Each number is 500 + 25 x the weight over its row's rms, rounded and kept within 0 to 999. Layers, rows and columns count from 0. Numbers have three digits each. The size before them is the row's rms in percent of the matrix's.

# k: layer 16 attention key, 576x576, rms 0.0243, rows 409-447, columns 480-575
# q: layer 16 attention query, 576x576, rms 0.0243, rows 410-447, columns 480-575
# v: layer 16 attention value, 576x576, rms 0.0243, rows 384-414, columns 480-575
# o: layer 16 attention output (transposed), 576x576, rms 0.0301, rows 384-413, columns 480-575
k409 086:490506501509495483488519484473512512502434502489482549481523497504511505531485479538461517451484475485535468519482502487514491485525479504492500465459523530456510507513546520493504499511539527536457468534458445502533472547497539429491506510485539534494513463520487497490476515480534501478
q410 087:524509457504468476499523536510497486509498512510550455472508530508515549468512525512512518486499480524500480495502467466490476480473531500484493548535473518511520513445513541496510541462538511483531521491516471502525482489491524507491496492552539489490481554530487517486490468439479477502
k410 090:489535430505487510509469517485469489541465469441519523525499504432486470505510487508468473478490502503476531488502546491520488494482497526555488505499491496498499558483514470518520504508488501525494486479489514529464514511487487514494474501458487496491475519509500502518532499507478485527
q411 087:532494497500508538488512481503487535476497479501510472489487500475520460515518515492539536468455519484509478513484526483479483481496469491515521507491527454531507492466547499488548523471484504498500531465478531521471513452488530523530496497497467511461523471522490524499510485510481478561
k411 087:473516511504515532452486509464504546502522518517463474511456528468492499477519463505517498472537519466529535499488534466478542510452528516472508585498535459516468492476538543518451513479533503452487448502509486514535468519475513460462512504496530518507520478527473496481486510544488548494
q412 093:479438477505496565526492546415480515491517523457416492481477506507456481480445526529516487464474474485542516528471544522483468490486481489491517482455503500476509475487476560471476466505493491467517511562471480543491524518487525496500509501542502508462471525512476489501485468506487485491
k412 089:487537483512529523511511499474497476521502483506493519517532517506516531508521473525523446498477520418515546467514525492499507513486506471488484464498472500539545521494565504512511488461536478463527490485523458502484532493471470507484470484480519535533534487495481516518503487463516486505
q413 095:489502497541510549521488486499505516486513507541548507479540528440500537526540492502522513523521534527519479494479519535511536489526490512518516527521494504478508523501475521504520471501452535514495500505486524496489513442527525500522550484431504455539492545472484476494536475483520451502
k413 092:505450511492520523496483550518518506518515487482509508540473478493516510503505502503524510479464523442448501547529495523485482504502497513490478465481466488503436503459509484526493554485476489530496513488492487543524489524529450487464494546527510472552549465508486514564511485494516508484
q414 089:501482512536506475497468518518568506509515445538499483480491505530507517466526506497516524475531484489503476519475511459503482472498490488548498504517490552516488510501469534523501449519498499524480496500541478496487458475512501453498508505530499510544512471497510487494509501502503503499
k414 089:489496547500507506485489497498455509511545487527466495516518478481491528504506532489496516496491471495481486511546495522483524535500469500432532475541482483487484490456539503533483513499518505499462474524483523485496537490508502562495509510496482487523533555477467468528516479490528490495
q415 091:493537494484498468535489551523475531545491507499493536536435516484510504456518484515533549513524501491474493483504498436467475487473522520526479477495493471561461495490507501499510456481480470494470489523477524509493502555512491498458513527550537485501525497493488509490489516500528477501
k415 091:535475509512498475446526486484571493486545481474532514497499509520495519510503509531542561490485512557500505504460504530512475534536498495507488490531509487479527470483483479459540487474502495543503525490559536511498506442531505503549519508519465537536509542528498473486477497504519536534
q416 142:524496499533491519542476514514491514551486506494524518462502493466504492470504509523487491526506556546499530483489493468481473464516563486488500471517523491532515486517540499527512499514530510524476536507488490538507524476519481471500492504459506523498514515487516456510475539446534479458
k416 076:496545518460433492475535492497531521454474471502518507473501487525458504504538462490463547496472512501565450517509508482513502486505467492500475499478526497479494464504476485495516455464445487491526488535537490493473507521532504453544541485500488496536489539521477461498482504463534472545
q417 094:508473479473491492525503487529528530483504484533489550544484487504532530474531484503481519469455555503562470501491527510522520481538478491466507494525483524529491577502488479535505484461462470530436527545533488531520510479503474492516497532483480487531507475550507494485511500485526493520
k417 086:472444515477516480466480501498509479487470479480520517511498505529492504549464502559516483478528538481504510497507487507462480504497476525477488475513462450485516469485504512503519500511499488524477500461450513502528488495518505513492524484515530513539475518538461497480495501527474488533
q418 100:489477491523493509496468498453543492495482513492496518480503477505472529489511531503500531523489521503486473478528528476454479490522499502512451502466519512495472508482492510471487526494504476501473508533492527493457520541456504542495468487550493494438481477529525495534511493516511515491
k418 086:495524469472533539492481464464459494527512514518492477494491486468529529518501497469511452509508502512460500533465511503510536491509526506515488552526556484510485502549532528533502499491505514510468517495505476513474508511511491504510478538513523443476519473485530471474527499524475537474
q419 088:498518492514490479484491496531482494523512505490545498496490517506513504517482499517505505470515510505470538479470450495504533529471528557464498515492470501526501476534521541483494529527496504504465485479511492512514515483531470476517527517440461507473488488490503509463512545501538469498
k419 078:504537440461469478491524502464491499444467491538521517488492487488474498518482492516483502482479540465511467508498501468530477502529503493505481502437500494501505472526528457495494476529503477552529501555544435502463509557510486443519474465497470501542528520506464456444473489471511496509
q420 087:512532494495511541518515494502524518510474487512506488546492515501496512526486520491482489443504495470444507504480541526483555470489529498472491518479516494466562484508490503461523499497529455484518472474487488504513481526410507541491493483495470517493518514565513519512494492480532475504
k420 080:452509547560510526527492485470468524501503480508517461475519484489526475455492508542477418472506523522498500523479439532503486514470507470558447513457479514538480499516491473531488514485527555471485486550544479501522452474546492509496452517522475456504490517488542486479508493500540511485
q421 088:484479506492513510526455535451527516464473516509512489484468495520496473477468506503494535490505505521460517502553466509477538513516554482503474507505489542544487497503546479481500531487470504524511510544468495458483521506485459569498514502511457541478504485520491516434538475498489518487
k421 085:513473465542543513551535503483511485516508464476484501516534485490473567468510525509521522524476450543461502516468471488532474499483508457523536510535499485520472491484465475522516481491489527479490482493518481489472495488472492485502512516523490493497503520480510454506527512494471500455
q422 088:498491526506515476520473529478478491495482497508516462480507529539498519505500468465491502531539519496515534475515505482540484490496441478505484473475506486486477444502506508532523468488436482528516550546490467481527505470532491488479502520479489517495520513496498479444541508468518517515
k422 082:504484543516503507492511481475479490519489503523510532517518496501524462483519547517523521533497510513523476507526553491565482477486462480518522527527502526497531523477479484538465498515523491472497484476500478499456450489532508455530503487504483505525506506483528424523493537456531502508
q423 090:473482459495503527517482525543520556478536502449418455497531538493485553471512539502494539514515507488501483477526477500525476525497510452507534497524509462509536453543534499484514477488563505496502468519479537518519501482511502500518520504501510505479467503466516496474503486502508453488
k423 086:461503477485505491518561486557527464544500483501495482517480534477503478486527481520513476467502486455471531466497521475455444473503469445514494496568527500458436522516473485492455502528505538469452534453511486480486497512488516508494468474504497498506490476457514488457508496465493483466
q424 091:438456456508489449460500497509497530470474483543480471521571530516559511533420498460488480540481523517521500495474468526535478554530481456495477483463509455522525516503563490468480511495479511488484472444517493474523517505557474531479500455450476512514485491527471477454509486498470505511
k424 084:529529504494494498493487489452450466499504527520478535478498493505471525500466479521514477463535478518518523457517483460531487505493505515531483486517500518474459513490477500467482556519444509477532526467465529531513534503478494499495495445471569476521521518491498521514517465470526509532
q425 087:520515488489462486515525513503470456504493498521513491483476525551492471562507454549524524501475548524488445504501519539496510477502479462508518473466481463473468519480506461530514481453419440519538482453498487507461518496493513474500510508585482481494473532502477452495499475513504460529
k425 085:503470501516458465462458481480492470501533481509526479486544478486510516489467538504496518535518464515472484439477469470512521523497468529478485540525513540477459502490490475517547496490498516496519508455507518494527451519487521481514519442510537470502503476492470493499525503515505464526
q426 088:506532535504487476491491519485513538507482525539468516529474511446502529508463483492531483495506497495547523490478483500496526464492489516544472479485489494492527541481555511487522501480492507544431501478532499513525526464499525469506510502487550467497526535538459448520508494508506507497
k426 082:494509512505492491470455457507488503448492483518478498515499468508479484532514541539507451494486504455468496487532504525483494522521487494501518520496496488479464487504440486478517469523506478530506520494448525508500478490516521548522503454488458492470507475509480514499522503446535483528
q427 088:505502493501474500497480472515505511488544498491516467488513490488488511563458482509485538493509505528534488506507462526466489479468528514514461485503493526474525493496459469483495487505560511480503506458504490513516494501493508508460490520504511554464487482434530484524524531494521476501
k427 085:467505513561504529526517516532522545464444510492487443489526487505482502492490469484472531496477530464510519482512471486506517519520457514553483472528494507487462530492512513511500504509501514472461484506538510513498496493489507485518498498512493523539491516483492491487484498523527498501
q428 094:478540495472511527526533495486520499520516505475491494521490518517507490507496448497482478479518549458465492516459519476530494492475510507516502502454494467461473501538477456484474516484524494454504523494504509471456488531487427534513497491499496497478444505480531541551504482477499471466
k428 093:554498495497527499456519478491491485477482512471440508491469496461512491525511507514458519546506487500502524501495499451540458477518460489501488470494506479521481443537481551549576470483495522486508468468544517471489490510519529489455512500453466512522478500491519488476494441486507471510
q429 094:511512525493493503523540474508483459497514512495467494482520513543509495540513502448521499504498466469500486493466480481502459483510491503533500484527537544543491507515477482493498508494484484553453485523502491553499464478508475484477520476484489525518488473519490462466502465501482538544
k429 084:504495491531494467498532496520535535512510473481472507448515529474571504497505523502493492506499497519490472536463469481504485459494491476543492498498561496456460496544497559511524497484467498516553515454530528503493527507534490506488490531498454506469534529494500497493527505516490452478
q430 086:470474473528526486488462477505488480498504508520495523515474512491506475435466533518519503513498472498461509521469493533480487531501510500553529554516509450478546526543519499495478481492468497533516459466515496465533465452505461506483443517504476481526535492506497479460479474474449487474
k430 088:516496547493479459520503510515544490527494471522544519560492512510513555489447474508460514527479506479498533503479504517467517528502467557517518464542479492519530462441486496485499496500461465485513513491507557484498529503528523492452507469513505471515470535496493554488499495515494546521
q431 090:501520428473455505501463498519479477508491501572498529516482508489482491515497537507528508510557525464505553543518519510493520497476519493556508506451528491476501511484498496505518525454493531500508495530499543490507511468505486502454482469507512509497507508502520510481499508497514498498
k431 086:494474497482520502547530487516532479444538512485497509534517502444523547503526465483501522521547478472481493529505500479518518479498525523522532502480504504482509514524444519502476516531527498493552496464450513497515462546461536511502479514491459502469522474487519464502495523480510479480
q432 096:491490498492568504508475545492539473503485520495511456530498496483489503511478493498481455518521494529491512502523495522509526543481519544529458496500517502485489521510491509458526532490528541497500505492512489456485527510465465529456500495517496510516530469505478511532490519552467484490
k432 086:487492491507495493514505498529454496464517490490526515442502446523499487521481479536507537486448497512497495473511533546526509458452501520452523505477504503496490454502500499467488509499522488522510490522529496523507449504512528525550536484519561487466522488501512477542483492486513499512
q433 087:506457519508524522515551518531512465517486514497500500495480483529481489532453510515494526533498522505499514510493498542461498538549470498490487462486487549524537526513526462508508510423513533497496497530494553498454498499524463520486530478487543476496481421497513505511559506492535458492
k433 086:501454450531440482470484529468532517459524488505517500473546461454517525504518536449457512504494492462567464538511537458551490475513538493469507512511483461453524488532479484494536510505473488499517473484551466510508558504511515491501506516513514468477526519477532491497501488484491522550
q434 095:523471526550492512478491498492498506517472492485473492518529505458510485515499465490522452518503457526528509497491471501488506485487533507533509455487534487497499487474525561503551478485510493528466527519499492479471533493513515484516497507481458490520489475465475519494519510511525482530
k434 090:496496487539547516548494499526544505527464554479460497529517533524492505526482510470512523518496481470479519497492497455506452507499482460508496484522466483505496476517480465495498508474510540460507476515458491483521539516475510497521497516531484527489491485535473473537512461524473495490
q435 090:499526511538474526438495492487479538490487511482474464510494488480503495464515538476468468478499484474475473480555490494497476501517487543482505497479497456474493494517504500502462495508548513544546516541547495512540563449493475476518531514555525514530484475529482473567489482514482480471
k435 088:435463535552517532513515482543510499471510481527514533502442538474469484513512496499472521487521497485505514514503492518471508490519525518508501508511480500545504503469461533492508529531488504472484531470516509478484530502543546505485464546459509482506492509475542520507531516524509530498
q436 098:499526536501481508509485461480467514497512489504492507500538515473506468497517491524505482483489480503472485456533452507513528496505488479528516505491523480520486536470508485500507514495510499519507484497491471487529492527502482478477513498572524467451488475506507464495475506556483499502
k436 096:520532465496515473504533457487469515514485546487501534492535488508492506516462460525481489494539520505493498450537513473458477531500505517479532483463513543436509488485546473514461529499512520492484505437470527483517487478485536517526453545471514488488532504495500525522477505517511506467
q437 092:494486516508467516513540495540491488472501487514516503521524502478537524490522547498515503489505484469520486542453538502541433494509516514509502515528484487534493547512492538538506481492506549496518511484470539518552488501477519481486503521516489508507515491454523490470515477493488520513
k437 086:541526543417479558494521514501480468493500508510499500490470502491515499440495485518488511480512536511529528497516468505493499441554515484496538452432510542441495506489483470505462485539487510514516480514511497423493504500517467456501526511506472490515503501536517513498503500534477539500
q438 093:490516510482503479521523532519483476516520449497503503491484476513494497506481530457474487524466500467549540498497520533510479482504499529493476501497519500503549507509502485504495471519485488531496538502528495501512485468488507446499498463475544497524528514457500478505492492493506458514
k438 086:506516527464506488518537552439516535535493512515526488508491502484504491473509493517527496528429485501469510516545499493518503497455473478514465518509493527499517473477517489473472503494531464492491449479515504515502490463519495527524470463522484533486525507440509509493529490488495495528
q439 094:533475493540434523502493508453529483519504495494524501500494519508532473520496497470448504547477519486505500492511499509520475517512484552503502515489554568496556511507504495465518478511491505470459516483504475481500461489481506533480512492511481497494505548525527441482508509513529495534
k439 091:480485526493514492523517499568481523502504488516531472484489508533437476517501470487467490478497463490484540484499490494532542483493506492496486475509507453537508515493486540523529519474528546483481482474500504470534502505512533491507488515450517458489531485499470513497530532515507522476
q440 090:499508503487510530463526518483452525503496548494485506522507477503540504518449480503510461482456530506529496511528510539495489501503476524485476538512498489545471510499515490503532538527502481497519501487537517512501528505504505494515479502457489555507529513507507509508506482503513467527
k440 085:500499493523495538521501473497545534501489531522482541507485485492501498479492493531490468496488514513552547463451484468479528511520556544500472480533465507455505499517523452499578497514527542519462466540482464497516480529476505502551492516541529527514511475544503478520483488524473519474
q441 091:518515490492501526480517497504461501491497497510495462505493509440493454536511507450484504465523510476484522541492492522522519527473535485558507525513527522452475528517485510559585461469546525492538529481489510530492477531503548531474508489497534495485504457539546507491542471502532505490
k441 087:504527539470513474509510546512520529512489525515490502469498490481485537492558457503507484504509573507541477500512543512488491426463522492520505539527473454496450540507485473509492516470532500474489518504494561523572513496509467470489491516478497489546513463511477489504486554485520487502
q442 095:534521514513493486513488485514466556512479513509502502523527474555496503503481462520522461513439518498527469460496483522514460494506496505499504501491479537540490494486502497517519523524494532524530505480494502540538433473516480502518512512496511519536507530465510455479481505448513468494
k442 088:447512525515542511521465503517480501485549479509469474527548485470500557519482507472511555506472473498457473485483492538501469503519523514521513507526492506484492497513546475493533501510498503510486530464487471512508553542527491500433517536495507470504505476460519478488537493515500565472
q443 092:526478522503508513437457448505511515509492493555513459520523507478514515558492506482505514545476510531518491497494496487525504488546518450524501502531484488494506493527499482504511551486476523516500500529530501495465473498514508484505495440517460464485484540507481516526529500484502488501
k443 090:520522501462527498510462522506507535465522497499493484524546476509493506515476492523484463500485503512504500511492485482515509508518533509511516531485531535465532536507496479481487520514493527524487476484533496502485497485502479496451474474486506547416475513460496505477492466505492491495
q444 087:511488504495502553510458500514546527481497476488485491497462492490503542519505500510450513533500500502509528488500512530472532489519460507473496491454478488496491474465543529410484494515494512521489480493506508518477533522491507514460534516526510489486501538503513489477513476531477498539
k444 087:477512506514491490518546524522491461499482514522496508498513483556475470481493526477508495497501511493487538461513517543543478535516508472494507489442511484555461532497523463486533520515525530513461488449501496463500468472495483469518488488514470509514485500494482508495509468474480499519
q445 089:501538502457513530456499488541516478472515501518501550481476483562492452506508512528492496482461523491477555477497470479515513513522540535523490501492488471488516516509473505505501460527482522442497515561516460484547522532481465495545521534488505507520478532515488523556518510522523533514
k445 086:524538510478474506496487509511464501519518489469496526519504536509521486473479467525491474530533512491478524463520477532481490477493484531446514543476475522484476488513474508450476529473515457502531502516518491483532523500522450460458532491538479490514506502547457506520516517521474479509
q446 092:494548490504531509519489483541478509484517483508493499505454489490522482500522463471511515498535478477523552515488506502512488505499473491520470453503491503531517460510469524509501497516439492495517417508528486516424544494497518502491534470534492484517505510487503503460519565509541504518
k446 093:516491538476475514481481475501508517520543510492520480498521474523465492506519541508484508490526485508519502495502538510502526478505506496528468487482485502527509506509512522508532493501464452515514512459486526494515531467515471474539532494502486460521525488457501526513557519506517513478
q447 096:489510533486504494491522476513491492500480513471506482502504492542482470508492467489491484508508495476497540510494527479433488473471501484503474533516508503513545511474535509515489481514514520506523521499473489559520514475477536489493513475511463499515495467535488514510501481508467527489
k447 092:473492527475532471484480508479485512539487499502495467499480513493503489519461479472497497468502531501505474505434528523505523524534492532493526515499481502526508514463505472466514513544502441494491521494496479510476516437530480502471529514490462562522530514527487453513466483548514495507
v384 102:473476493510484479527510506479497527508521541514459503500464551491510508540480486520505503511512567541517504502533518492442523507505485536493510446464475491536467523488462540502517514525473505506499488557490488511455501495496512499471472519498534464437524501478485478522471465528470526534
o384 099:435503523516492448514524496469522541528498499491482517524506495493532533530446518507506535486514510545496493501536508517460545477502494498511503474509515506535494511497498547461515487495513506522498506504507455510487527481504474478499506497525530454476507513478490479521513495503449547499
v385 108:468482460519482505492503517461505518486502501464504479492499513501501472517511509526534497480444512477468500508498512513497491470500491483521530500444518520526485501492498505498485537481506506511460534510490514506510485472503498511499487486478543510483508485527481514468520517461503492491
o385 096:485512457540502524501501533467494528484485517465557465548466520471430472548508505514469495505504515481498482550489517526489486457508528439529512476474473497482496523477520549519512529528458515550488539512504481504467497524523494471530503493467543502508505463514506527512493527486503524462
v386 104:510529489492505488504481492512461500503511479477547542508506496490502443501516505536496524471514471473471498470482533512535515494495477470472502498550494499471555516464492485526498522440516479497503452493506501516518527466511429527530448528509492515504532503464499476525539490517551496505
o386 097:495513452514481475496463506522508519481515506493519570507531505514481491518505517507522549497495469511479492477494452484491518524479475500460503471504534499502501471515506513533546461478509509506540492544523572479528500495525481511529484541433484502504504482506554480513528528505516476531
v387 108:483463456465489461529531550516499500485500490536477506476553510469509488535494485496481500512583503489516512501487521459476526536487485540519515493483486468499484466519497518515520492546501500470460499478507539478525514481545559471484556482495512493508472528497531485507473488519503484445
o387 100:505478481479481473521537456536460522490475501554491515480546488521553514503481522467549483478549497544506474476495537519489544532468524487491514501517482501472508497502489482526459518539477517482466506474535501484544507508514482492482569499512491523544510503506496521510470468507504459485
v388 112:516492517468523531523483503493510541499494511480543504504491496456507508523471535470495503471486488542505525457528544482484535515499474535486520493523511492526486486532486515509502504492489501557538488504561526503461472503499520531501507483467472499498525492525519511481473496508473522484
o388 101:513473525526482494519468491523503546507497522541485503514493510485512481534503530510516535483512503534521509467528515512541563484511523510536492516517588515496500551504473520519549495491486519557541496505562519519501475509512494504500503497513469544510476521534504489474455509501436487493
v389 111:506465495509534468489441575499475552510502522553501483497505487498510526513466511484562503539500512499497508476557470532500467458491486549495463482461518557519508504519539525491526527532481488469493494580529533486502469534475519503496487500527462512537507487476467524458499524494457500492
o389 103:500471537521524479484459536490475527520477541520527518490489551488515473514500474477518517558477488501528471507509476495519466443514512543511453516449473528528529527514542505517472492506419498494510482563502523527514471539483509492487476486483478530515489476499468503471511542499502505474
v390 102:510504487486520522490550481497504477466491453459487513475512513515483507475481453488520478547484524478497512521489505480481499484485463511502504491428505474461464485491518497480511514521464543438518514501470490494476550492523490484521541528500492515557508470455480535534537486493514481502
o390 094:540498475485528550512534495477477532515510454504502508520524500516504486498474497501549453510489500491523532501493504498504510499512519479458528489499458470462462523497470503489488503484439562486455516489522482485502526483485446458540507506497544471543470486478541518500511508523501519486
v391 123:510477505479508512496502518504521498516544475527503509497513490492503532510485448500540475549501500480520531507494489509466485507508484538518499477504510483548488494481492484484425501457513485529481495513522527525529556496481515504474516502488429491527481526515462490507495494516502529485
o391 110:512473491445517495487522479513569498499509487485492516491491506526508488492483465509520499521488548479534492463483503483461482498491473451485485459489543474488443490503478455465436501475505493516505502490511511554493549526484517536509484465507480494535485466517494485524536487485502549472
v392 118:511468491490530471510462459520489509532529481462493479515512526502475496602511547460488496478495508535481463521482527496552487483488466529541560500498482486510512486527471503497525496438529499474462537471455501498469479495520496542532518505519492504477474521490490494489429511498518512521
o392 102:501475460488548502447451484511514504539518519468496500513521519510499496522498528442507522462513480480481479499484488503546461487495468507558492505480485496497463484521499506512518479479598504494496510503519517504486516495519481480485550513460515479461470535501438473446488464491543463534
v393 123:460518458504518511482560545475544490524487468502474517489525484492472499457479528489513488476475501520509482526525508508502470490491524465469439503510522515529482527501489473527468485503509564461483500509497482531461517552493496519524514436497494501504474500510489513488538545539495483479
o393 109:478500471542510475497524543445546515493497490493542485495535542496505510480473525485535480495482485541500500486536527467509490481483503490470477532481498481518483544509483503508478516493568510473501507535495476541490520502525477524532514459511487508506478507537492512494505525497464507486
v394 123:469514500515503472476524521509480508502514454498510543455523474457487536474513535462502508466469546517493499521484535517508538493516505535518499524466510518550510536488513489505486513469496517512504515517484437515522467442486452509525477492519503507482471448511492505529469490511463551507
o394 105:470506488487490505430516537546494476447497481506495539486500515483457493496491485483476512464463514509535494542476526507470480467519471424438534546466473480515447512505511459544481517492539482522516521507532469554491539448501495485511476532523505482486472449512498482518512488492486534503
v395 115:499520530499528501470502457461467453522476486497478497454520501492519467510518460533482473445487488482525495508502547506535527543476508523500481565485504470490490483519477495499530483487505520521533483468521511483518477492481521514534499513515517482501488492520499478531491463524552500492
o395 102:475531487502526535467522442518486491491494483527457531503496496502490506474453514530463515483471478495479525517495532520535533564529513483498480531460518470494492484485496520511489503480441508528532471475463487454508529528497510483538499492509491509482491422480487492504490499501513510532
v396 101:481499479487529488475576492483446503512506495511525549479513494436463493494471483480519501520495510482509477506490516514510465457494502487534513492501495480481468501542483503493482537517508507501505481524455479541489526468490515463487491484491498496487487497504530471485543543516516461507
o396 094:516483479519513462453519493483513548523494486495491493464491524444457504490485501501501522523489481442473501484533501500533470495435488463470530491495508484489475553506526501517461492519595488502532525532457496525473538509494505471494507496545472536472503504523496470532519523516502471483
v397 112:491498478519478498509482517492529534543488517502442493517512525499518471537460510461506510487508493526490532465523501507519434503472490476528499507481476522473460476515469507517517491496483537510482521507504481465440449486495498519477430520513502523497510508495512497470465487448466483537
o397 102:529506529517523483493488502504488504528478507502441466519509484505514534472494478502513496480508551494471544473510539516521467514463463517537503529524556539493542477493532503492531499488504490506497515461503491518463461488511482507492483541500491513524509538474495508505480457503457513506
v398 121:507491469536471501462542513511481498495519470482504422508538487464520488470484481501471480557492520505492497497484505512546535492488497471502471497542500486519534491500518504509458488475498508451549548503469482512538519508502526487500528521475496506504517490518499496500540493549463510507
o398 104:479534453461468499480541538513484455460537503479513493504528508492482499501483490465460458546437508503529506508530509537548542471487492473498469495534472469505524494503510486479472536504468491471502492519459503502513580526539479488490526509499463530485518437517498518451514523515489525498
v399 113:504485517492514467527568491505535497519483511527465533470490484491507512535486491532468504520521477496545489542502529482528496489456476473465497475516495483522507523475482552527515510517515512518494447489454485479480471501504533490503500499508495504477504496480520466524482528491534509493
o399 100:505532513480525449491521484520500527501499519548469520488481479527544511541526540484553496492522488500499479493490494479535518486454469488506525493491514496480511518489502565499499504482452534481484469449481486515528486486505494469507492512481527476526503491485501452504471516543534524518
v400 121:533499482506521467524507538495531502514507478521519520549501486520516522498542515474515488534563561516491540512490490520486543506529492483518511503523500493561472463496531492503548509455516540487479492552492496538488476509481492514499480513515502514532500485502531527510483489518476521486
o400 106:523504492470491508499515521494562489494535510499494526547482493543481466532496490428487532558532516503533541505515458509442513497493473464517485525528526492559478499475578504485513522482538477506477484545514509513494496500466478516471471475488484470519520474531484496493540508513462512518
v401 109:425501533560468514493478494484492496498483440534490495468480486513489519470513547483484492499461501473454529488519482500442487500522529501502492484474555518488533462549499499495513507492481546480518519480490517491511522497486533486486503515470561497476534496490482485542508522481480463499
o401 098:466502583495485505507494532527494473499489484462497479507494523488499529514511507506466509514471530467446485527464525533522486482539533512460505490473485501516509514517516531483527513505482498516502527431483483525485504491515505516541511545505485532479539515490462479504498512473504529491
v402 109:499515532466449513530541490521496532480464499492476484516495516502484469478521444495508486451543522539531497500553507502549508448488483493493509488560501503484465508476512540490522523519449520482533494509446533519502555505547534481522520500526472486514489564499480506512535507518503485496
o402 096:502527531513498516526461470531493555496519514520492432511520508492535519495512510500573499419551510521516487463523456484526549505514517498467503486526512497523513507492534495509482512477433503457477489516482493494526490443513552484507525487491457506548482564515482525478545513509529504495
v403 109:506492498517513541479475485484531491511513518544528505498517507522513509472497532525521508547502501491522509526473483487476529526530482471570483501474545501528461436468482478496499479511500524502553431472502541496538517511518495462488507501492471540494519519507493481497503518504524451472
o403 098:492495519500523478513504488486506476553479479468513513494500483518500504530505490495493494501502496489505538567465518471487516526503545512517488464453497494510481463505479514525518490499490540473554482423551489524485473506534511498520517482496479553540474481475542469543502531519477470496
v404 113:514513480487463526528510497528502510510488503561525512497476490492501542499479526506489473489490521542492479495542481481477513520477479526509476467489480540505506458527457498544465519509496543493493483529494525489479516533497495479499463487498511509508475477453500499516499534446453496523
o404 102:500481469499496539517497500493443518490485458531525501478480494515454526484461488531497475518499515510459496521537501503501488477479469562521523489487514533494537508496507497502480541531487528484519495463512464508542480514486486506498454549469485517493475521449500483507487501489479544542
v405 117:462512504487509469544518522473485505505471551535484475520514516523521465469521545474496518477526471539499533515455517519514520528538519464506492448496472461489468494503495511514523530480537515551495469513501500488512492483460478483466468523525444519544550475507491477511484483516468452493
o405 104:453497526501508473518495494454471492534502535490494488502512530520534449507489483450512501488486472508507531494467472525489519521542494493482510468489496512514509511490510469465511547476531531506472506490497502505549532464457512473497465503529441503591555471478495475541482486464468476498
v406 115:496486491485509514528463521539470464487504511532506516513482475521497501492469481569526516501494495469490467527499495506536509542467530498530480528462472460475490526540480514523480487464477511441470479492490523499504499480517507496460542493485484498501531511497462480483497510496498480539
o406 102:508467511478532526549516500478494488466477459497494505499478514539519481466489509523483507534500476518464471509499519501504517512497522537537500537455458471528463506559475531534502486508422486483492528533475500480452507449498528542471526469502495487483490477476473487510485482530490461546
v407 117:506491551490511551467506520483449524473486474454494503481473471462487505515488496503485492510507504492504488500550567492506481469500495535464496492491529499522512519519498499487514483511432518524522547473500544491496530477483517540523506520518469449521520484551466485538492489472483494521
o407 100:528509537478528498510496534492474529472485476454459502540498517487491495518494481464531497519479513508499499530510505481522461483521484513460473463523487497522487501510461500515475523526484506513509491535464496508487497485450485523499524471544519465484501528548485476544515507494514501503
v408 117:470503516480518563508463498492509465500466497477533496471463508467440530501505491529547492484507426500533523500548466501484488496499480533508477510498523541508465490521476501503487489492447448507539483484501530465558518520515522510567458519498483496525531506531524478477498504534486470523
o408 103:505485551529528548514491520561501489475497476493484441491474500499502521488528475545523507509495478561506523478537477536478541504526517534466509478512502525515479538513436516500509482530452453501540499451467493497519500509516493502528459463539492541560521479530498498463512497520504497485
v409 115:468495493502480466518528508504480506458490475511442519504453523484521481516512504514497535493496490474518499485515533538471511518503483534502506535476534484470453500499491504480534497525485503514522500491512459541519516498488511483501481542525505494469514484496543535468494471513492474520
o409 103:502495493510463449520484498525533466500500485501460493515501483486521474505470532504484514519456464469476466505508570519484510503484504489499506536537455509456473540462489508444502517498447478510484511484476480519514451505494454487519468539528473498468504515510527501480487529522506531516
v410 127:525497490496488511531478487511521482516479489526487503490506481480494490509528466508488514515507454530518527459524494517529549524472522475502458516535565514446521520498482457482523528520490520480497479562468481528445471519515466482509519509490485502500501512495508516469519483495506519465
o410 108:486489467530532445525475500533530482489513462526507449491489490490526492501482522533481492475506494527509514494547498472533560531481535535494495520506531545461482544498504482516541523522507530466479492558514505499540461487530530515438488499483527523465517475495519515518527515499480519496
v411 126:519552489490504482452540501483519566516476484509481497511492485456471527508461532481495485517470516519504506487484510516500484508516497515535496450472476551507475492537515512514511491533494527518482522509459517449482533519516492535461519479492511463525484521479509465546473494509483531498
o411 106:469500520503486528518501519474498557468494512467479500518486527458450496536457486487507520494520532470489505469518499512513506512516499486512458476475451528495462473519444498504513464511411490523461533484450490450522564529521480510471527502454497459513518530505514486494460555526500539475
v412 112:511495499516493505504497545511488497472453536530519455489522482522539509473489470491509539518496497545462530494509482492496499487487474467506514524508510525452505521472500483521539479493505504538509509493497526483516482508499502473542484515513495515513499487482512501443536486503512494496
o412 100:521535458486476492505497548504532511464423541553518470498510514534513454454484485494503509507507486556482507473538465466486529521478471474496516550517500522474514482467518508504517479530503522540551518526509512480453423540485502519503493530504474485474518500503495485495506465525496478486
v413 107:496475488485486541478499545499471469469535493516513530481517506508518510540511483530501502482490503497521502506483538517501505507531468560474530520510488497500453535456468522477502498531489530543488469479523522525485510465488514481457468518502505558537479468483515508490502476492502500533
o413 099:515479512515444544477456498479538516501487502518515494478537505531513512537488490510515515488504526516497523479503540513484466500516464501524508520532464494454485559471502498491471489537481496518536488542472497548468499491504519519489479496512492540548476505551527486503486511509495545544
v414 109:436498532518485523495523521500495517480514501543524510478524514478512496488445522462507534512468481491527500518511515508482524476479444502509499544458541520505497501484531475497497469479460480519542512487481503492482501492504480521504502493485519480454519478519477526492510480498498450546